Weights of a small transformer language model: normalized queries and keys, 430M tokens.
Each number is 128 + 24 x the weight over the matrix's rms, rounded and kept within 0 to 255. Layers, rows and columns count from 0. Numbers have three digits each.

# layer 3 attention key, 192x192, rms 0.0858, rows 124-159, columns 160-191
138096132140100109129128183151138128123119142119161089119122121094133133139176131137143125140098
153132146144124120118123122150098133129130111145117172104151117117116096109148120158108093105144
149141100105133112128129106137117138137104175123096132111102164100126132121126173119125130106132
121085177152121129110142146134129141138126106116136132130122135110120154127128147133135127142110
160139121135118118118120117111092116131120149143118148094133127112124154132116148152135159144143
152138134122153135138127114105135111144105120123113142126109142132139159125113137143125124159133
110117138133109144163120127149163132140119140131100126164112120085156143133142126155159094102080
111148130106140107134137129146126132161117132123141128133091133137143146137105149109119130086164
145139135137128134098106098087123097103124094122143109133120203174114104137104134138118129151134
143114130161109129124138098140115098132115139173144150137132163088098134127128099131115111134095
152154125103139114102105138133117141149143114102108130153126167182143119151106110146160107133167
157141120096144097083148135107133133151115144108132139094163121169160121155105104092120154119157
168160160112101112145105168116120097135088125090114141112169139198186084154109100127151093099158
132137139109111105136153132120137142106128137124134124160118111064142111129100107095130110111117
132086156110124161143165131138143105169158109135112176096175119064092183123125109079140115145127
101137123157156200105159169147138091110152156153113185106143184168110148143141088127182095086141
126138155152111140099217107143100137130166121144090123142147167103107133141128111110161137142142
120113112100105110185124138094126140148100099175160123149115139125122154122123139144139159138098
117102150123143121152082119111140106132132098147119103108079130172139096112134165139152110135181
162165096115142109116062111142142164121151135108148121096153091158152118112092134101105082107118
148117139083112100122103116112135157138061172135163094128134109162122114115101139113140126107146
127113180152142130142131093166108085100180146142156125103122158130160199115171103099130108096132
148109128097152115147132121142179132101122149161135126108139156100088128104125174165130175150132
142120093153143100093124087106112154114137126150146139086148126129155125178086144171121113127133
113145119138137173117121151151117128094125166113103084105144156130147140133148113125137150104111
127141106133125105100123090131143169113198129090148152114125153169111140201143107129171116094139
109104138132136137120132105116177167067118125080149128144105168120148113114161137134149123131112
118092164137100092104153102190124070138134131136102171104120127114143133109151146160141094092150
128166114109131171113092195111089166134146130150144106146108135124159132104111126146124152066125
140146149107170131141100121149168156116120123117138092109117098155132102130111112129153091142117
140106124157140107114173130123096155145135155098099130154079180149119093133136150142127126113109
096133133148113137110120126134129109134130137124145141127106151119141126113098161162126123131150
100186128130090112144107140139167135107125103192139098131115099137115097133131163145118119121097
089123124141110106134132112136084138122115140137125115125177129087109140079132076083121151131136
147111111124141143112083180133125157095166142119094109133153136133134110129147136103152110151147
132155157197127098091195148167113083133126121123137198145167141078156100135135142122125121118129
# layer 3 attention query, 192x192, rms 0.0834, rows 125-159, columns 160-191
137092151145123121155139113137169092136124123166137115153151114150125136168111133157133144120132
130137141159105154119115144141111132105142107096109116145107150135118123163155137109128139119111
140117108092117151094169124144140157149084147107113134119091098110130153125125154136145148142132
130117101113132142134115128111139139106096113117103161131112153126128164107156128124136147137140
103142133147109120145127153138140103114116132138165113125101095108123095127124135113141125118111
107160131105127116112092168091118105103122134138121121139132099146130122105135104092111119125141
110144104135114155144161140153144124104150144119153092132099109150129100166124166149136146124128
147108115116111149139161115168109157131117113111116142107102097148136126127144155165143149153116
135097161115116140137142076111157131125149154090108156092150161106153166124123110098177135138143
125143133140139101133201125122100092127150121155125137119119138145124122149108126145078134098164
137125080126174194137128174148169134087139143137128135144114205167156147126144140179164114084142
116123123124166154145176141142105094111125135139099149113161161155153120171140110139134070099134
129156096131134175124092155130146163106140135077155131142063096136116170113103143147164088107127
168159133121163148110127120141181120096079174117114144056104145109135129137121120132155103065122
116116185127135204127221153140152079083124163122091216090136153138173121101130111112132091092139
137150139108120202095115145190163158074163126123123128099110144081114086071141154112159139096151
123149144112124126123119146121080171137147114163171171140138119105094146125131100172113132126109
164122127126160086126106131130112082135131102117095095132099136103144099181145147160147171154164
162109140178110077133103080126149142120133103120136054035168091153141124145124126101082100102131
114118123105121099130110148105141096107118129130147124169102110150117157096123164161137174166135
132133127153174160172129158170122101126146144064122156182102143088105140137155087138098150143155
140110163105149123117110119135144164141140169128138098132119161091105133146120170147132152122094
137105113127147103133144120151083139100161175161132127097116175134130128115105113146078163116080
109154150130124122168102146145118199146170090102111164152154140060145131098160144132145156124128
082095119140151096142120127145129154113170184158101125095129105112120142134131122132152120136108
090113114133137138105098082045173172137139116114164089142145089132087120140151120104160140182136
142135103114120145133121128121087125133149186132130124099129177110106107136131168136170143167141
087128145163130148108116095113100131072145106101135118094150134136116155132143158132106112168151
105113153096135094109170096174056118159116117162110126060138115118107084148105079125156101131138
151105087132057144117142159107140129141083138162152103123111112145125137121087100165141098123105
073133122119128116119123113149095111132124148169156139138105134147118124083110157155050128111148
085150163152139086129156154128116055078144140167151085113093101170146072077135141127109089174116
106143157135116145098138166091067161082118184165137113096105152133128129092154084150111153088150
117101141120140165102186079130079140112135082110135161102155101083127092162116131111118136137126
141115124127130098125132132079114120111145119133144128154136146142106201119153129097081114112110
# layer 3 attention value, 192x192, rms 0.0915, rows 96-156, columns 160-191
179102148142175086107135134107104153157150109130125126095183111121144105142125086168138146120119
071116131139167109132117102161151102119151141119066159137141091103117132115143135120112174115132
129099114154133106106113108106086094088111086111152118114089134124120131134132093119163137101127
131121150131140148136131120128151103148148086153154105143170122123127157117144145137153136094098
116124166125146103104130127116150124144104121120129151133113156120144102067119128112103182122134
124080113109109148150169118124165096113159127131115133089119149100121140108135147156142158183132
164159129096119111169067122130126110103123163104138151076125138129118112142174144149114139128093
131169139132127111140079143134131131159126123117107113172143147092103101108152122110169080143158
172163111122100122114101133116130104128145180081138113090167119146119102169155140121159143129153
144119135110153136124127126165124182121108113080139098111099160117104126088125086155180144125145
097134126135073128133185089139086081145170131080131139105090115090113137124147153133101141136144
119106120136130103133143147104158108134097100083168126125108106153140147137117129133124094108167
167138133123116160105094124129109111117120158123131125173083157126126119122156148162135149102133
157118188135102140138126118129136131125143129109130136121109180117108150121108125137142074147145
131135126137105092127088145145144094161112160096111115097125148141165141152145119151122102098160
137127175139129129153150156075141118143112117151104126146116095149128136204150152133166154130124
110140136117190128131127133158079134101135148177146139090122104100162157143121087151138143092137
157124101160120154120131133126120087081122137107101165142128172125152183067131152121109148118115
165173167110097169103165156134138149109111153109146145141099113088121131114124155126154134146106
141083136118122095162179123110112137109123145161107158118140137142131127122162103175122168059080
153115142120130109156126168117151159124135140117100110134140111126129118139152142122151132098138
073128136124147144125138146175134140163111119110106074101129121101160145114122118134140144105075
129140160170097102135118088130113128140113124072127129110131133147121152102138142123123152160121
100101099121145135126170128114113171132104115127154129140145097089117128156095161099098163110152
110129129135143106158133140109169143157113130107131156130140132127138134115131136131166112200097
164124152140115135113093144126109105157146147094139128144130154087116154137139137129134101151159
103156142105125135146103160112122105169128096134097074117142146117174114137127153107143103123117
121120118134158129150098130085115115132130119132122124097114140127111076134155138130102154109143
161085138089126162113133120084126128093101130124119165105127116088110110160101125071161106128131
093179144123122107141056137112133102127120133088156118137132124126137110092128107171137113128135
111110159150125116125140179147124119113153141103123110165161095128160115162160105160123104203170
122106124143168137114123164115119143167112128145126123110125135128097107115110134147111124120139
116133154144108122116160136132103112091133102097135108115092112147126142097122134152115088177146
114147107138104130166108126105112110131173143116135122113121115130124114127125130096129149148160
108096109125147117131129134139137153146132124147131139158116123113113113126132140145108102115107
109125143149093117103160102139149101141130104161132129116139129141096119110143163114125108127102
130112138131109139151106102099103119147121104121075123135175113090127129134071131138168159145140
125148155148143165077148134137130138189122120118141171124127159112116098127089151078143136137124
114134122133065122162142113136115118132106138066139152159086095141125167139158141100144132129127
114110123099139145141109134152142178091111143157105101151118147147136117168127129158179065164121
167131080105123139128152104137106137173089133122106094107132095141104094150111138146135148127120
142119145123119096089137140106106143154116126126090142113115145162148139092105092141124109073115
104175131082130130153125146073128108130157127133133115204160100168088089142113105101158098116100
159123127124104102157119148098118132130136086081140140131155142091142118117117098103110109142125
151090169100070080155173138158128091126132114153171200100092135108099103181143179170103115140151
127134117124153085092110094133137153108122178141139137149072123139135128129111118168163114122124
138120093171129111136109113110124102125066133145152169082128143167131160130141106075118147121112
099106137156095104149107165157118145094096172102150134120141129112094133132131109146122154117094
113111117155167138113180151127153111125166131086103160077134142080143161091167146114113108123153
120129118134151148154123114139057109128139186129135105136105131093104104156140104118149101085154
144140125093122141110130117128129159139142181130135074151133173181134148138164127107107122054121
104130111146116084151134131097101083092144144097114102141145054112181127165147127079126135128122
103118163145182111160120106177128169138140163190157106074152141145136127131135120116139153170119
149128159119115154102098115110052146117134128114094128142136113108142092135124068166143145083159
128127120116136140127157158169128112137124158158127171120133147099142145115166130135117157149157
169105124106178156136106147118110170136133155113100150161150105141134154150118106120110061114120
112099113149150106126071106138124096119137140115139079106133154128097138124112145105099111157121
137142183120133076091161127140105079100136156127133138154177161082087154051121097155141137128106
154164131142092094116175135180087104107160106132142110169083133159136097111046123166157130139114
145151150132119126152119108162109123098104115069129128153124122166103137126159141124166106123157
125168134126134144092089107140136087131127144156149092147116112142141117143148104134121118126097
# layer 3 attention output (transposed), 192x192, rms 0.196, rows 96-155, columns 160-191
124153067098146100111152141134131162150119095107114134105120140111152156147094161128066131126118
127158114142147148163112095171099135133087128138130136132095089146158122089118106100114071092174
111178124117084159157184102139109118170144154162164149130125151120157118153130155141132115127173
161102090143127123121125098110111130093096129109102116144105133129146135179129174116119128101126
160128089152149130130086137106104097121107117100079110091138107092112118160134178149186106126123
097086154148152144142150128176079097112074135146111136144098120097129069100128141151179127153137
134160143132100119129140120085119144131130098114161138140141166136117145127174131093137099169130
168096115121128161142108146117163176175126112142119066124115099133160136174109074092096173096109
085176128157164175138143123073104088112103105143126129141130145116161132116159121087111128148137
078125124144128099095152143162157134133119112170129173112138110124144149161104155128145161131119
123176136100148091147135118147125147113097062117154167143123102110061146103138105148147127142176
141120125128108081121151099182140117173125099126119103170131146141136150102131060128132126156115
149101088135157151160135128150140129064128162151115117129158081111120130151175090121120136152111
119107097071143131122146127129144127106123134105097140115145123127139111175105154111148121114099
117133133134148108142164105065153121149108127129117146123139099123083110140100110146135141124118
127115137128137129119129117120128111146104133119132157168103167097104134080090083122109102134109
136098122146126159084072136136112148177186132182147141152150104124108178092146153169137136073129
137142116139147118097132092142125104135118127101153143162128084087155144116170106121167109181087
131133116140121164116096119154190155136096106133155160164135114123115098146181153112152132152157
121138114109150160121143140189143136132133097098193157102108075085139088116109122105134084133112
131173161119158132104128130105120124151138122132103145105108091108112127102188165105126149149147
116123163184126158176130126138106142156105094154177129130085104113077100123136138150148125127145
113115094133165152120114095091167143115141124202095154154163104134109141132123144150132116104144
129119131162091160105065120150131118136134161139085147102121156118162135095135130107131159135152
151139125134125158120119111091132134151141119136142138166061103097174122134125157123163165141129
114114110125153130118120128130130146113114114153142131171142114150191144100087107115136126143121
123094122094121131153115088134126152128119164136124176141109126113132137148114158110187147114141
093165111081151088135118118155098124117108109149117124159121158118116110098087122120140102147119
105132135148210143111144102166130154165119144119067101098129158188168154108122146129167128130115
118129125142121152063097125132086097105118104110123129146121137073124093155107096135135150135155
107163103161156116105132129124143145095100115102148159155102153152121159092151144114098151117164
121143108119109122135116129118131127124145135169118090127096122153116143132110119128130151114140
141134127119110105096159078129148150140111119104121148094156119149106139096139091106141138143138
101098149096166131129100156150149165117090139129123150139145155127108149105113097138133096094143
163112096163113160150139159142135097099143085113121128109108145153157132127158125123174093159112
109163099132114150114112084119082151140149135115103106108151146118185127141176126103119110125116
130103157109168127160106127134125178150136139121158139152095095155114096128139110082105091168135
093094117107091176113144104140070136178172086116093130101145144144148158141136107107137149157156
158164105119097127163098108155134126138141129153191161160129115122112149100129139147094102129164
164140165155106139146115108162139177121154142089154107076079100132127169132114162158119105125146
142115155143145137146139105118127100121121101136163138162148127167148137116122110124135120102142
107122046143133180168112120146082105135129113124143169154169150119085148103139089154143093170152
094149155156093154123116133166168163108139093127144138159100102131093135146124122120137109132175
097109105142118126166157165116123123139127166115141150157107110196118164120135118163106092168148
151139127166119094133098146126141123187133106107119142129150146082124114079114070108153156137097
090126159152130113076129074122116113059084147141107126103123116104069085121105153107081162140077
132132143136131119070079123106102150114164129148133096088130145099072121103127131122119108113111
143130131155157117142128118092128111113131070118156134127121120157134147115137088099153131130123
101141112126129129130132092134151099133130140136118158149139147100170125161108130142145153123160
138085132106079104118150142116110126082121095109107136132093095119161103130091127139118131144123
188117090141119150126136149180152146074119150126191110093097106124116118164152160146115130160137
102131145117108135135124109064170122157106151137085096133129128164116144198161126097108163127165
145147101103136119113117160109192126102123169138136105141127149120143115116144114120130100148158
125113114078080091120124133145120108132139138129127103130165135193104098105124112140128136187151
065124117158109128108147170134126129114147129102152136135151152104118107138081152098163169150153
114142139130105146140097128132138131106089110146160124118112106167151145127127147107134158165120
131113151149150172158159168099112157128150121151158147122124114154148145084107156119122141153123
126109141149121102117138109152102138127135082100150119086125158103123113130098112160066148131157
148096114144156122161120119153065133112134159104115130131143126105149155118177104134113102124136
139123127113130162142068132159139108125154155128122134111108106134167129115129129133107142167133